Weights of a small GPT-style language model, trained from scratch on English Wikipedia.
Training: a variant of Muon for these matrices, 998M tokens, 7615 steps.
Each number is 128 + 32 x the weight over its row's rms, rounded and kept within 0 to 255. Layers, rows and columns count from 0. Numbers have three digits each. The size before them is the row's rms in percent of the matrix's.

# layer 11 attention key, 320x320, rms 0.0633, rows 16-63, columns 0-79
080:108129143200096202153108137101112133141122118152156201111127140115180067138111108127084138175073149156107123150144105117132128160168135157149095181065181088118085115153065137084092112116098128159096151155167105150111095122117148105159128139
077:136120132191116143099056173133098099156139152084150123158105104153120115131173156157097104153102141161120095146136132188131101097128160120108075151179157089104143094136093165156099138133174103081135154176130104115048058147110161137095156183
071:097172141138099095142141127152108146114157167173157154167087166119150127092104163148160081130158130098104102101220144143128119154191191153086142101096181149052104116133129175158134137185115164130137076110187128097115091125124148142165135194
081:127064135179143151130117142134119129210129161085140132109125140157102104176130090114160166109111125143148042165165106165123097124100128123125099153091083176128175148129142133106107147102067168206158151111139090149054099077082077197139114146
074:118127117101153169124155093066133149158136073138090161109152164154126006129117133144088112156081170117152119105139117114074148117184153088147082125119093032158081104124081179146070124111131123165144116151131084077113121162181210144131136109
076:084142151161129079168097136177093137162087132078142106119154098187088160110154138089148158136206112153122104102135163120185068150091107123134156133140138088151162104121148074157047119119134129148118110092099153114123109114039166164140168078
078:135123140103055085111152141148126185167065145144174091077122156106155207091164126092108203143171134079132127167133164128112178119118096112107134175136051120140086137127131165116190149106178119134157120108065139122072112050108084136072089074
073:070102164070154131116111179139137080099101126166170081176156146125138194153141140052095156118116145120143161094128111109131173142158093150150135158105108143104136137156161153182137111087195136039155117097168117115149109127130144120088117135
079:175141119176096167123143133089168128164118162171100100122102178148164116105144124099104122165174104083075143145143123159076112089099101095141097140195134155108139111115164197168136132112112181137126150122132140132130204089134094130118112103
076:114148133141085129107119132158154169146092101122133134092150088083158119177103148096152124183107155083129174133147140100126067164048126145137101141168120143089102174178151163099122132121195130109130142104161173177094098174117169131140115141
076:131059140161170164125122113102156159125160137122188155046132132175135134151121110132137164104097087132087111111145161147120133154160160114129070081126153170124103065207146123105155123065075178118112149109134112166163132125182165130157141147
079:151139188112113103081164111136124156168114129058128097136150143147110129099123205128067163138104152122134121099147075092200134158157117141121106147138126132094131126126148138202068183150190102135138110123116157169171115115147191070156158114
073:154134149152110098151097131124112124190116157114095150098179096109103135113135116085090138125135159111133182135139160207130120187159126094156098093112078062077158184122188112122171101098155067134163087147108124060094092127181129084150107163
077:131153144171109160116094140163123130118134151161130152110134135135125118123159155144093077117154130133117158107139083155114074168154115141139138094175142118151170128120102138114117069088141151155138126129113187184104159147191119061206150153
074:116149117085133113074164097113090167106139085071189109179158111087077152121161178116143216071148106052148132095126098077160139126155147130125098096144112120104142119117112133203170099182148124086102093107110146131109113109072090113124138114
082:116095160124117135179106192091156097168136139068087123170136186068141163115144110140150134110150134142154147106061114105105117156134109163150100115108087217079104140150172108146152078143150158145074090135150157153170154099194134097087137067
069:093124147152087094110109154186117120119117112089147112062131127138176061114083137127143064144121120165161124117167134125086101043092178097188174120137079125148112119073079165061147184095105100133085110115128108130151070148101183131124119153
063:100157178128183097146192116123102145193125161165108073138115097129130144140170144078104131097223130119165198134144120150123118225098087165133088111072129136095122107123200086120101112170156087125109139142110133155160150131149108142035150107
077:103102136127141094156153158102121090091073124091109153076135168115152106105150171122112096132107140095072033108101084145140125121131132060112122105089105070124157081107110154131154126147076145087159060083178146103139166143112106146124137122
074:164191160151075141171117137142128144123154109162120100124178137160169131167130138099090130085097151178158191106127110114090106134072120198104083124132160134090142117119147157104130135109173092078196097156172119132142189101170178139119093161
081:075151103093131139142166101074114108197091127044118134201167111104189114121113141164120177131139178092141083096110117097129159119142159116149160153079041136108105146098170117132198124148136125158121116160037124118177119149134069152106143080
088:124172153121091127137130087155083197121147121117165125117088166143138045174149111185131097162120129144123196141123095166144108110104181122154109180183177153140129146157093137179121169106119102120131173148151109074138108092154144124210107131
090:106106149081120145148063136149132127093126139128073056149140098108071182128110160124173143146136144095116171106152163092179156171175075067146167101140165140151096166105102138076128132126202087145078123137121091166142142124020160101086080092
082:152149088149112167116164144115128136100161081165129165107105152154121014111148135106129091122114142215075108131128053129111127049072138110203140128145112138140152106143088136139104143175107111135130174152130126121119106136174144132144108213
090:142097081179103100116164088104110088126156158143086146091101140112154014132070131198080139146094153127152113147184105181155112081132188157102117091175141138123151116172112144171117059121146169136152113120171119104115109162168154116149122171
087:177183097176103126108140120089120123103152111153111156097100155132110030150154124209131103088057142134074167138118120151124174153145137115135091107184157146141165148201103136139106121099124155136181164155137074089100107137134136098139137150
090:126072147098166117152055143132141083172064132101132081139149093093114200105141167087135106113166120117128134112144139110139177143175078080127168075051093077115168148140162080123115160151089143100160151136071140150119091135067116111124073115
080:160102159130116144165121163124173131120124158096086122151168086111070213096141108105125218116128163085187114138060130078102084139100110146167141131133161152122146148089147162149104141149157129080112135146092125159151160125139113099081135085
072:150090102125119180110163161119131163095121135105119156078165149154104094080100169159070138105147134114076192161117077133140077121149146154123157100118187160176134158105160093114130137131191120100126164099177093122086089172130132127128139140
071:131127100131157096154105155118198111163088134142138154120163131104117104137105084153133130108105157081115128091155160164098188095060109174205201102176080139113131117152110097084106148099150126069093102147179063113095079106169096136074108161
076:118143135112104207096119097123137105094162168132152142150098141153136012156096145156137091171094129170091091127121079118061114137118208147084127138134117084078171181102154083147112053200118090080112121121088115095126095155139131095132162155
076:156171219140116161122102118151112097122144103152136165151109145065094143092108118166120062177057119175213153136120032142133081133093134058146148045139118092157103172166150163135176114160123128121185149136125128099115076095122128142172139119
078:153093168165160155161082140086070126116104151053107082107146192137077229100107147116080102133128125154102180148154175101154150154129058071129101114105119124127113113088157109166107145082182153158137132114098121141157161105088124112094081138
075:183122106042098098114114149121136124118103093149049108176127130162142139130181139156130143110137149120187187103113209129097108074103130150150169049130058134109140118054117113149176099103122126111072076050103089139138193125061125144124146157
074:105095108097103111118213197120112175124172143175107103108165137104172127069165147122114121149128154122095048103155126120133072115129178135070060122109120086181103159140164149173127188175062115123098107154171188111117121148147140142152080147
076:158181142122184116145125097131124108170136099134085104172131097142119113172161073160137156106074142118141155157188129138184087108112193131128037124167150156135153137117120105088088122131109140069097168116202115135060150126096163186191160144
074:118119141100062110148036133145113173088109128100125119165095087121172170142096177118089066112127178143112122136117193089161131123105050091089181145142111141120098124122106144130046137133104107117082156155142119171143191121117157147097092132
071:163105121155129143122166096112146175143170078169177159120134172105148130085164139131062098124152176136134173219153078163102096137119151125176130111115128076080136137151154079141138198141131112107134169084175157115181096092138104100148176198
072:099126112165143154126159090162122168111130111148089152110130123158088128101089119121116147104172122140194129099112172116102121094162166147133153154091081157148153142129129139150124164084139120127149109136114150098166095178156119197075079113
076:159105144141128142129171125157158191070145127092134110106115170124130186144134112125111194163112150130135221134112171142182110096157089047108145072200205182142148118050139134115145096090129079140167137096093081176187139099155056133119093127
075:180112151193093139085103094124113055116114160139150134162146108148091106145166148089132155057172121111162134088069178127162107164109102092107094182134080115120146084205098066121127123145119142125179150168179157113113163084145136073113034068
076:160123114171147130147085163122124101133119116156081084130130083139108166137057170050089149074120098145134135105094160111123110123106144117100111097090098056118159103104192143114066168103165123166180149084113104134146187094133100095138086055
081:107117105201131137178168186103103151103158101093137106144143117138141052152101130170210065125135111210147040136121104136108127062106170168126123149142118157115096120124057128141103110188093108117187131123127162145128129164144120149107127143
079:145139119121126123172107098120150127138133158087133117103133105118156178143102163132135170157127088116128136089130179137164143220127163151135126143053115140126076126119066100150114171110175116090141153137179149111116105104096079136111104084
074:178115148109136136134113139157132157175134071141167123170157099092114104121069125151154152154112163066088112149085117148132118076124102142080166138097128106157104176122096137116210106140158108078139141143119150119148103141084103182096104122
074:097102164174114107109115120087110129122109111148185105103142103100140104090057120127087146185108084106098155132108145131158184103118089083149112180147111174086160141126137108126111095157132088160105108101076120166138164123141161144126120082
074:143144168081144087170114139114167118146066181113143125113085071115102126135180143105119154154129135182093111098149124107136188126092086163117137115130156121129086136107091125073131121087138141093123136065157172130140140088104170115163104126
070:128067066096124120150144126121112082145105142138088065157073147109143123180226118135086130170170125176128146127115035178111151120162151192156108120165129141154164121068133097138122121167131116129132124166116135104096175188103106137137192144
# layer 11 attention query, 320x320, rms 0.0622, rows 17-63, columns 0-79
078:118129136118146140178126096080151135153112134106117130132075123097130105164103149108047158121087144062126193100138127088145174060124184093109158100078160133095118031086082115216174130180110127150117137159106134105162095139127081133144126099
074:150137167185133081154119180168107127154122141099087139151175075125111171143166135155129133102172108146144154114167163092108143147114090125125128121097102122120120131167151123115147200089104139098072082115111065128061173126139152041142165154
078:108135124123155151133103198052137116110106133148156134152092149163125155114182156125080123166108100128096105105151115159110208068193058147139087095108154104133104138063136140102166064158129086150178130108080135160141195153063118160168182118
075:177074117098153089086101109171088113064133163153164112167080116121108166127091097131225098096102116089094094122156138040174135150188134152090131143090109076133115140122131107121128095128080126115168143149065215138087085115166125120140121108
072:133104085102138181093163137118169093144100155173192174168122100132104136149147110098207166081128118109177136136146130102148141134096153138150162120125096118114134102132093132093141127109181080131134121114116141060063175118179138131121153149
071:158086147132110148156119138166190142161115161166131145099130159174096090158131127146104110082112133168102142115175106121082097138176122146130116092104153155114173102128132127117108119064116122160141135142153152116126147119189172032144115131
071:138201167165087098192078131157126085156132147083200169134088076087135131123127104134157132140122156088096157139146173128133089118075179140202158141116130141114141148136090144104069153134132092179096091148144106089125043151163107093191115084
081:113084207188108117111041098084105191103110124132124151078112186147089156145126170130080113077077145119110060121115155172138142139088101120095099149162182114069124073110131140139092128155124119146146130134129128087162129109096168121154078119
076:057141151136123111137077150144120130179164103143191169082096166133093129089111136158151130144130127109143112165162055133120150073139074138184133075082145152161165104148176122143061143144104126085138172153146146100115117084162080163129113129
078:094161110132140168158135108091124168054150093098125184065123179088159141116070143101131121138144137162093077164163061141128084144130120089130136188140127069115150162157115098107146093164158135089102188098119101116132086141127103205095064120
077:153092078094132072157156177118108167141123154105121127196100108087154124145153140188165114146094208123144096205103131164135092102093224178150172136118121199143147152102120113162111058108060142080114103128151082126122125143155140130127128116
071:103129106091114128095119163162156108041105082150159197151073134136100046156086128145165114148134156121158090105136122128214137129118141117146121130095100179182106172124098120156153105142109075165123145144170110154149134113049177186156147114
074:098139122147138145124104137091126147106123138061150146100111140135163108152109164096171134140120114126122107116127147075145113132112113149141151167066236121130168127114138167114117191095090146174106163164112055155117163125114169116126136078
077:108081132102162141161077152107142127174077142146145094154140124089143121117101074124087181193102192130086144144103108141092111160138117149149054133103140090115149164154121154097133163145151157100134130113110080115072139174161095158066162107
080:126115127112163122134110094157126125090117092078114133117149066158158149046172121093095141161085177113172150171173172142060094111168119114173059126163117176155126160126143172129104113099112171115147143104144195122164121177122137123136106133
067:112156115105106171165121138115102116095113149181143183131165077121085137075150151106121099126105117105169109169132132124193093099167137147151149210091137140139085120086093192147101120098135112110122102100129095181130137191121092151143132077
062:169147148159197159089159073077143146147126162047153093177025202133174085173147112090133157100155116157141148114135087125155166104140141074077132091162136115130133131168151046123106136140152122146144164166067114109122145088140069121149126148
071:130106145108096131130106162089126150066168187150126095100194153177162155074164101129100139081145127161093143172091214136112097135141096095115141220116131169102111151148163158096133102124118144118121104125099130083128144148116090137114223127
073:173190101124133113081141097112134122178153109098132116125059136147104104169140126161156093144151175150134100145148087113163130096155129088066137150155159108138115125098140084183092173103083118099154129163073109130152159096138078122164072120
069:143176178112165082127117091100150131098130147147171135123119157086111172116098110136176151103068095109101178156101189118201145122121132092117119206144153096163158117142149089191037126119135088133134098177183100097109128170094177087147080113
074:145161153169157057077154160110115179141164144108154180161117148169142128187115149151081037205166145164123117124149121092123177120137118145091148140193149152107117149139130084120117160120173140096091128138133145168174131111165150130101090122
086:149152138128170124144153152182115094109121127126135100137150113104149185108162171133082154149122132127075144131158163092140070160173132168108168079073120215164122136108196115126122108075142142116174123134165155191150147137129162102148106086
074:134100159151125122128081116144125141160141125117194099109102096114137147125134086138111072144147167131113116160101130189158115156166111131134103133145159115144107055121092099038155112155122140120196104096156160126133159102171188154133073110
077:100140135124089104163091139092118081160181133105198102146138104151097148114129130114127102161110113123165178158174091214153121205137176099104107090107133153105090171153095107104153082161147133166113182132133080164149036187108164114161113114
079:145101154139140110150125153081145138107148162128097146109172100181153166129131106138145128133101133127124081082165134173118131125119119200090109076133139126127149148097122164097140044160162106101102071121116137136135130159145162154170113107
084:173160115124158175070218149138094132106163083147057153114131197171100099115109119094099168164134126144146155129092107107086120150099130151187129134138088107139085155085106111126148165167105133125107166150112172147118124073088122106134161087
075:176075132113140174177103081068115117156149139125109119097141128143117127101153148126195088150114127124119099165117093133127161163094061131110120140116160186165163157134175101097214146141069106184080157071159156103140165131110075124107145149
070:098054137074139142119090117114127154152145170135107162175145106160172189147113141120161126132084187125106103087095141165113145102027194138140140130130141141140139107168098169149110109140142055162122161161096107166148160134130119193118146149
079:156162194083112168098156038115116135147143129143101158133107125087102164069109171112117128162104133141131118158135136094140093125119065130157118103083127155129127130051130162176110162135119023140158131111135123125142182078101144168132080116
071:102148164143051120122068154181139143146082139089120094156125139165121159102141117131129179144132104128156162120055183143151138112142138099097130100116114068140094162157114080120118133175173112195168132149135151177172096143173109163089109072
075:144110087090111148185151133143121141084106165106086122077181095146118170117163148169116203114132152103082108147129114104150107158071095162106169177080133154150199101090178105122146145173096137137131119131163148106114177081154169143072137159
072:167124085119133065070142166093167097126234147165083116137190122135137135162063079119130108139138115136161099102117151182120101152071204128141051086126147156116165118111112095109161079217140098091155138172095158098136054148146141084103189156
076:115123185156088137094084124137146141171117079167107184207152107149159134110127168155174134115102104147145093079126061138073092188112135094147125136128122186144110199098129138158071170114174169113172095093093122146175117151168130092145149111
071:151164132135154132166134146144114149206054126156122101120112040108136117112184157106139135139208146153146127070146047142145149107138152176123136152161140197102199081084152099138107086122103138151159175168137145128071171112131146124116119141
072:133063099114127136078172124108081148133159108136138115122125129154148134129148144169173143128156040155162150130114130093069143149189099121078104071156087132131132129188123128125225130124101146127156101196211068154158110164093116196124123152
072:166129121119070125103196157104102103132159095132124145137133163107157087177120100157136094119166139159135134176163138108066174180199125159112165140190157121110115078155142141060057107145094122178175158134096112071130127177179082120099136139
070:115095133086170095083087121151181167151111161101069146207145143150105103144156194159146193166086170138154127106085102134151110111176093138103070165088095164179143150092179141078167130140133128107079115185096138138107157147143115119136133130
074:162090050137103171138103108099126081168095101116157190132092062141119090155134109140088101144074152138141096140138119123128122185109051122072131093104132077094160093120098157105149120129182135129150118101135096133063107102115134151154161088
077:097193117131151114147067099079157117178105156177132110125137099215137184129115113172122105059137121205081089131155131113120131124113122156216102168087164106161102106140092137149146194116115105107163118147128176143163127117092161199154080100
075:099116132107108137175164137136142166135089099098183124096070138111101104114093119074044108132072066094158083080132065158176093127142148099120085137132096139164100133154153152134120129105148127138094118128109151138155088092158102168154089143
076:095143144118157159107134110155131141114160081126115171125152123177115077081130076155129096185108097114153088083131092145104129037206075159159194150119123078130152166108116133150143052137085141170133119128141125093174124131129148126142150116
074:139133091120138171130102139108105112175033115125115111138120145123121218067192083099091146158142097086151195102107134129137112200146078165101103118148070129119174129121179165147171148105078124084100159108099149134158151094129129118130114089
078:130151142146193086093092150067129140124103155145086142148087139140101103130119089148147119142024200102189158066137067180167122070094135113096144066136121078141170180084159149126181106116134159152078120100138108116178114119129090128128182147
074:125111162102118170112192103153118136157153199169071133132065146158143123113141151088113123149142088105104117135117137127137110136172106136163130125107088123203104093104190088122094128103124164116137155110173167177136178113128184064136096149
076:165139094248163148184129128183150108162129166111170118136087153074069114140117152183160110129101103102137114124156116165130153118142120070176175170148203098134128130119128127108142162158129174145164162106134181088129080121122100123163116178
075:125185109147017142107153148140204115085154098182115156107169093119135085119109083139127124115084087055147097149107128117147098128133138100144179068146168155151154168134184108118141155180160116120078093141151099094149149148150128167120100121
072:113097136120115113096132054129170167114086079148079106187165111197112128090122183138116172086068184082153155187119161135124181097138160091115118153145129121139123144115186140188184157094088121146117124123120115131119100088118188071073126120
# layer 11 attention value, 320x320, rms 0.0591, rows 0-38, columns 0-79
069:111119146150111182151178135112124059131120118112136130148160090066178104100158147127140124131098133100104099143154124097158123044065144097132120097106175117131173178118086094129125155147133141178129120099125140211124093089119082084138098142
079:186145107141047168114160168060180132132163137128121126081082112083111130128127119148112142078096122149152133122090155127128187089129146105127092130100153060171116117078132103139139166184138139126104127108151137117100170207174072125114127197
071:091073164156137115112106115116073114095114050088156099136139137186174115104146131194142121176126155133125129111229154137204126119106139119134171062078116104148143132082111124181126069148119052135148160146132086082151154138113146117185139083
074:163139130130126125134148109130087162142137152109153172129146128112187155160117112091154120153069127096128091190160141159156121129103106182185145159094143047146087139081168109132135130132176098117096148051115140100156118123194110119199139156
073:117128176128154172085144089136113190165150120161196068077163106130113107098100131144205086182088142203132125128134113194084095148125116155149135110123099114097096201154139141082136097136118099191093182105142126165171165110156140104123161136
074:097113121099151074074042137193127114057137170168153144156136139179137126174066085133214106194115162104150135118175128097104183106138134049148164148093174190107121113178072124118092170169105141108143129184104106120138096094098168106083084102
072:114101153051116097152156101083079139093080132148134115133147116171140045171150120122123120170148132173155116106184135125143206142139154155127167120197092128163070162196160100121149089082126129147128089127107147099156151109095141188077125082
074:168148123070107135088164095110147156160118119126197203119159162143135116099160102104163126083086100107114128164175128152195156190182134107120099095130149093122072165051147101055148142153139103162170123119154135138095038165112191093154139128
078:153113075094103074148093134123135145132175158138078099097168157138127167096106125149135125099138109171136126117151069160122174209163102117141142145141149104064113117069155199152149099125169126122132117158130202143134104104108125127106184130
078:137193123149091126176079139116168099153122142153153135127142027112063131180095098070184142109112175121166161138156115110153189101097155071115222098113136133135129144105170040111156068140117117098124121153107091173082139144201157175139119102
070:127123138037131132178119166167190094105146160153132101135116139178089132141077093124155164167074179107142123096079168119113123146177112085182104135109137139113124173102145150082203178100089076149144146123109136100089161111151124079130153103
080:095147135112134102135166099167134150139102170163073151142127190157103141126129158125109087102100132104124148138179114098130183128082127104176143100142132147176125109148125122149204159074106150114120143157101090170131127140116169100130080095
079:129131187108110095156146111056122132130117147131087155167134109107154154110083133110114096105106140098105154092157194120157139118157169124112102141103165126150176109151174139145073068131197094109066093121133104059111071095132174117126078089
073:142129129061163104134135148112094140079110095173188107229092108098102178114086125127068096116091166056129160118142099132215154138201130129121135060071139168108121107153083158123069137083179096107150158130188119129189135099149106192093151111
077:121115144139174150157140108119117159101131108151184173103191184136135161090114167089157134072085130115136154082123119144170123157108111125110071124058110143105112162132151194185056044140148149097063127164144100097112176124085131086071126166
075:153147148168130126195149125160143130117125087136127142168096088087134205166082159074080149114094165121131151113166123122162041132152041130170126136105170130134224047100112153155131118147127183157155141118110140169110162136134153179087132110
071:179163117109115169106109116146117086145111124117125104168113102192133096116108166159106139139183154149054175095175129110063127101138119126169192114134173073131103130124141111075108115160099117133084092128095150145132154108150168106160162122
080:144164137220112128110115139086144141164083083116162155124109168090116164158133135167123104155099049101140083049111163117098126091102103086103146116110159115126151124181086167155073052113077190149212152076109133102101077141164097102117151140
073:130134117146109176151063140145110118100102137121126150112173106120091130086127136084127153149129130159152129112045103106123156143168135133135174068144166135141107099171133065118069126160164096069176171141166151150116092140067127159130168097
073:110122146167128107094117138165186126083132139204155122119122135149139088154102163152116084138174059098089162110072140142180129083113114139109140151116171147091147089157119092110121106063094162186122144173165146161171157057177159122142146117
076:156163126097157084176119072138151114135109166139150157125106148090090077119174115120078130095154129135088120155078128196112111127158096108079184146115151171079115110116140165116157188148124093115083098145136086108130079175096094134140126139
078:121148160159070204087134124123159072189099129108120169168115052091099103117137155087065150140154126100109141134142128123128062103093165090175153089144148118107102080161137075047124146121150162125152145091182149121124071112057132158133136152
075:127121086045192136096127209066103143143144097120131077127105095204098134157214135115135197105147125081177158117080120183094181162108210168147111116111114137078192167099196227147104059105150068164175186151170116138124119108147157158133182148
079:114109130140138101115137162140155096124131089118103153085116185106151121106094117189086099136154095060069124073131141089110075077118151109185063183109057135143136140162119142120126185088113114108114164113119155177132100132177181113133142139
066:119155091147181159163144086116137174112154112102120133141118102055105130138106156210112103152095162169113175132132118092176123116145147129122088069123133138104116071152137140185115131124161197113111112121186111089074125107039123082087092108
072:133069146109140161112134104138172217140075132155065137116104091179091086138171121138093097112125085138137158167089098156113097140103144120102180133139081038156107131130150138064109185085055129156145073097120124169106202120133096148178166078
080:116122109127173140132101109111122164080099087141074171157126110148125076124108167156181181105093147121174194105073110127147111142069151132106125086198149136125136155144129081159099127108129110139149093112104135130154167132109136118148102094
069:129076067148129122081095145154155127111126100128104102171100131208178136166148145137164143079152142178161158149132058088101122183102133146153172109118099183162129150159121147157097123068129089134156181071152134132132112087107136136132167166
076:152110086126160178131089143152116181162142118076143132152145107081125140136137127142063095079115113096153095099143198168085156182072131169138102128155125048143113116125060177143116138135136059144141161189105115100149134109058172176141137143
076:141096156158169112130075128079094144187158150124134174132158076147084156140143131097177116072099155151162169106226123132104113117149083101101201110173151160115151112094086126182141143124156125150196123127108137120026184153055172172102167103
077:163151138171116142176092140133109131121112162111089103124098163142124113135156189149116129132178152135101130177135096130155143188074117172113164106116067126141121159126135170184121121063165130118090150125117150160173105117121110144125200126
080:134149032121112126158133163078062137133143155171170131127114137127148181168181119108093149154108104158157197148154176100144138134091112186147113097089121108133110150106195085125123090115193136150128113127179114102146157178117170125138197190
075:096111100124197088123149068143093125088138134160153109117144160153178080129103203139122084130129128138126126132202100138146104110063159168194179149107085089112137095110115104181106100075096157153090128082149155084116128139111074092091115110
074:150121129124136100093168076167108158164140103165173160153138081072134151130139135135157111112116077115160139158069149130201081136140152117094132171121100091134121168124153128229085148123096111118125137135078113099142121162180153033094167137
076:155088106156139133066081130117119151097125124185108101124062175143106138143176150156075152093113101148148201152127106154133149107162075109152143138095068140122128106170138195176088148080104059070147158116139142115064114129175137134074135184
074:106145129123152181145110199156126178118129127103116171140106173107077147159096121141097130131171163183095085173152168171110108108143141202140125122144118120184085143126156169101112157121133109101104167078134105154165137111098137122094106176
078:132171089127149046174125051189132194143120141131103101103141075135144094117070163162072084099142135116084146099148102060131142118101107123129151140103076182092119122178159167140169158136155141095092132147122104119064092134124092111125129108
066:112103132140087140112117170138148094097138153132147120143109163184072117095142154100167138173114150120112113154079183152124136099115176178168105080156121052153149133093141121072114100108118177151141096195181172120059153187097085118139137092
087:143124184098093141173112064102115176135120100151093136134115124084115102109046128106126099157153109104156137139102127105130071084184107072162114144168088102118163209142132120151153118126146109157081112100151110111173143123123150113086112083
# layer 11 attention output (transposed), 320x320, rms 0.0949, rows 0-38, columns 0-79
081:141158163085112188189175196064182187148152146165118098116163128112152124116085149124109085077121072176125130115170150127086157099058122122111084137129138116137110162193119116152172145156137118097104135136164091106169097077135111108109131106
092:126136134141122089145104113138084126101172138142154154158120206107127067147114121155176078082140084171126165098134093179154159195057038158156122087089106118122119138146135116123111148174206094143103168167068158111109132190115081148149089208
082:189173151070198106087125152162159110139122130207107072110126153121127140124141144190115192113075159108147106108128100129167143118134167103155168138104095126180205170125143113160166060140154157070159138128105093129132140172111145150119194161
082:116151136112140089089118144165125074130122155105134086096102180165130168133128141151165108129102094146146171136141158073114126160175135183119146113116124093086098173129167094105071135159182105093067137112085148132170088074161078151090162110
079:174091157066125131000102114105143101112110138177112086151202102159140102136119087111113143108100122112141087126155133110104116144118143148145114115113096136096090180185131165106145144185134118150152136143097138154080068072105103109164221088
088:106067160147102111109123108105158100136163118160074165119145109140091117116125122169108208169088179133179148136136089170082125108151105075120112164125118184154143143115139123159107098159123163087212112128132106084201133132149193073118140140
084:173170107103146094121145171142121159106080104178117090145170088104138072122119206145152142119127160140154156121132081101090152150188168109132126121140079153100147150107129101121180111102179100131180159177091096156095163115127109164153146149
088:156125158100134041068112125138183068131157159144097156164173124118097100110092103176178128077050093140182112109119131145106153148099136128065175112169122100142142139064141153124078144162147133116140117125098095116109140214114157133114162153
090:184102091195101162155130151152215068098110132069129114159163132192123050114130075099085127142098148114140142113125163116078146151107110123131125151124163069120137120111123172115152108124095095196154151161074088103110135208130093124093105140
085:129146150093122107150093089132116164175127182181139109198142123153190216107112161125137133169116168107118124141076151086215110069074114139054121169153081122109062147124129118142149115157175107104109131128138137119165101172089136151107111077
078:168106105096172075104152096079118169134158198152126127156197128133113064093121155134145156126065125116099123092141154135106149072090146164126154091115109152088143102122172165126127173065120135123071111124192175115141129143110188131119091124
084:062131208172111093159098110176159127135107108035175112139065131101111178164124179163127093176144150131127125139113119168191122085139193078090088153137122118073134184132136157170168087177158097149127120096115099164106099135128208212125158112
091:099153175137160132096064166148095161113120154123106149097137169100188204100076146131129196095074146106093120071159130140121120108156188117109091141046176140128098209132129069109085114156225082103176152127117099140174096152127156079162143124
084:128126104118119206117142100121049134126106129192144071068090118112125126166111140088081143078142139100105129119096164171152072170145097108108131113048103105169154142123162130157145141095161162131124123136084124146168161164127087152080166128
087:112129118143081151146063095125107110079106173133184128141103156137128006152132161195144121098060170104156160137152166117122138152060129122089138138131139111137137147076083096195115100159150049089148107125108084151160135130110093070089096165
085:093108124095133150165116121062130081161139138067133125164151105100121245101116136111148161120142165154149127111130085111113081131154161149143106128113186098152207059141098113099128127093140142181189141110111137092091163130083082206101073130
081:120122147150148120054117122144096120132102138079141129126117056140116166136168140110089151142123132132105175093135097121122119146174143147108157177153079081140108152142139149135067095141130113096156136136119143164145105082133112145163145087
090:138048098158125166107078123086122133148098125072140141090080118134099109101120166139090147168110167099124098121133099130123161114193065141124118153145176168140133110117167095149126125131161166125176139109143196111171085065054126145115097133
082:165126142092127134090125121154140138131139148145115139128093124129119011144110113116059129181105173195083096074071126102127084119124123228064144163098121121104136047154133150135081113114123111155148114125164135051135101105101139106191092101
082:132106151121095097081115143187177181112109177150141175072108100120113076168124093079057084159180123100138120110083143143085111084082083107117156128124157166123113175127168109163171114162064133129119103128132092103155151064162157132053138168
086:096124155168066127157136079195139145142164128167165112082123093132133026121180146184109121108113137168063132150165133114174125164144058112162118119110124111101102121120150105131130138101106114139070141077184149121081168136173134134123101139
085:185104094081126149183133126094056184129142151017145105094056118092116191170083142123141126100039125147128104143157139156088126137130164171113075086147116143112145103144123119109164138131074118092146109109085143143126098076075117145147093151
089:102100131109170143103167148109080124123073120030145101146070094092169115104163145076089151136138145139166161131086152140128172131069103192097120086135138080066119088064157123131119102114139160156127149084115122133126149205104155136147172126
094:090165146137149094116116141125125176100161041020164107110052161101110059140093087122089108137158133117141127162121122111155128100107166110141097131153080137196138149151107138115138158127069182111143119110111099136108102136174204052125085100
073:116205088184092145137083149212108127097118123103146170145121141116106079136087141187112134168101122155127164067220060089116139176140192175113118091088132175143154114198134151119156180135176131131137128115161134098114144148089110133111110177
078:110124130110110111104110148139074123133109115109104096095071108160161246141170097102130125105138140085126085186099099128208126150138100148112113134119083133097144088166096140113155148068133113122079091125115150189106081070093121092138129133
092:110159105058150158065145128165134107138111154115066113156161087107104000111122150155176125135138154137152176115092083136119099080125148132173156120142071174128126122086149131165138110127077122121146094141169124116114153100099129122076112130
078:135088059096186116145112154131139091191089161144096133116101107118148162129162091169141118101115063140177123084084114154140107083106156134091121114138075119095163104156078114142127140137144123148109131115145119102068119119121116154073206165
090:089159086121132143067125092148138131110143062102131164143114124139108100158146155118126096110135092123107053175152160086138129164137078172183091145126076117145099089145085115101118105084126118122177168192143208120184122103080133161141138156
088:153121103119110121121116128172203137107119094132121134172166080103159236100143121145166135106080082064174129090153138124137102071094084112118118083111159084105168105118161140160148093150197096158161096171151081128141110153070127199142128083
093:137156134181075168157178144168121102101075166101103123150110157105100072108126118104064099192193180143131122130130134079137142101116116102125171151164080114114092110114116158141141170132083119146077101072159122125131129129075072135126122119
093:123163078142160096138151073097094115145086115202145078125163091103134191167176135097109080109112061099159127157158174116165108135146137158123137105156119054082160108086096139152146133154172119072104156086172163144166106181069139140113097193
083:099188056151119098177162148130101086110154133187127115158113159146136066149145152141153175182159086099165150154130116102150141115060176096201184129132117103101172108135146113145170089093125165158087139132144130162127100154119095126102112131
085:151134154132111100088127127097176133127137114194154149067098180097141181207049095128152096094133101148158108192094173141144149128076147105136181143166143124111120123101148139102179136159117079151132145161122098134122089116130104114129164182
083:168195149101125138167074122212094105134095073121149158075108150099142202211199155148114117153154113109129081104119109137167106143131147133062151135111065105098189088104181094093187080095136135121137091159143154164125165163084142137079117160
077:167145214110083139058120143119189142110051111136132153124199077130127128114100092142121124097098109123132169142127132131043098138126169190081097140125124123126130146083129181153117126086088113115185110119105102118115125159122159114086178179
086:104106142162095113190118097194131134131107110072146071114120113071145063107146159095116117174162102100103102150152094044108091098126161096135151141111087143125075193125130098138185087140128165097074129088117140155125119109120134169129097113
073:122115162114165130136134095160125139107170111123131128164141157154038120111172179114140104119154136100082078149089093098154129162138136146191141148159104147168117075073076110124106188073149161123070153118108177142096081132122104101197100123
095:136120140149105160173112115064159164126120109228090127124142192120119007149105153112108073087155116140124149177072101115100093059091158106172104129140183100087104128117132099136175125132139067145091141114110087131123122139126147107106102156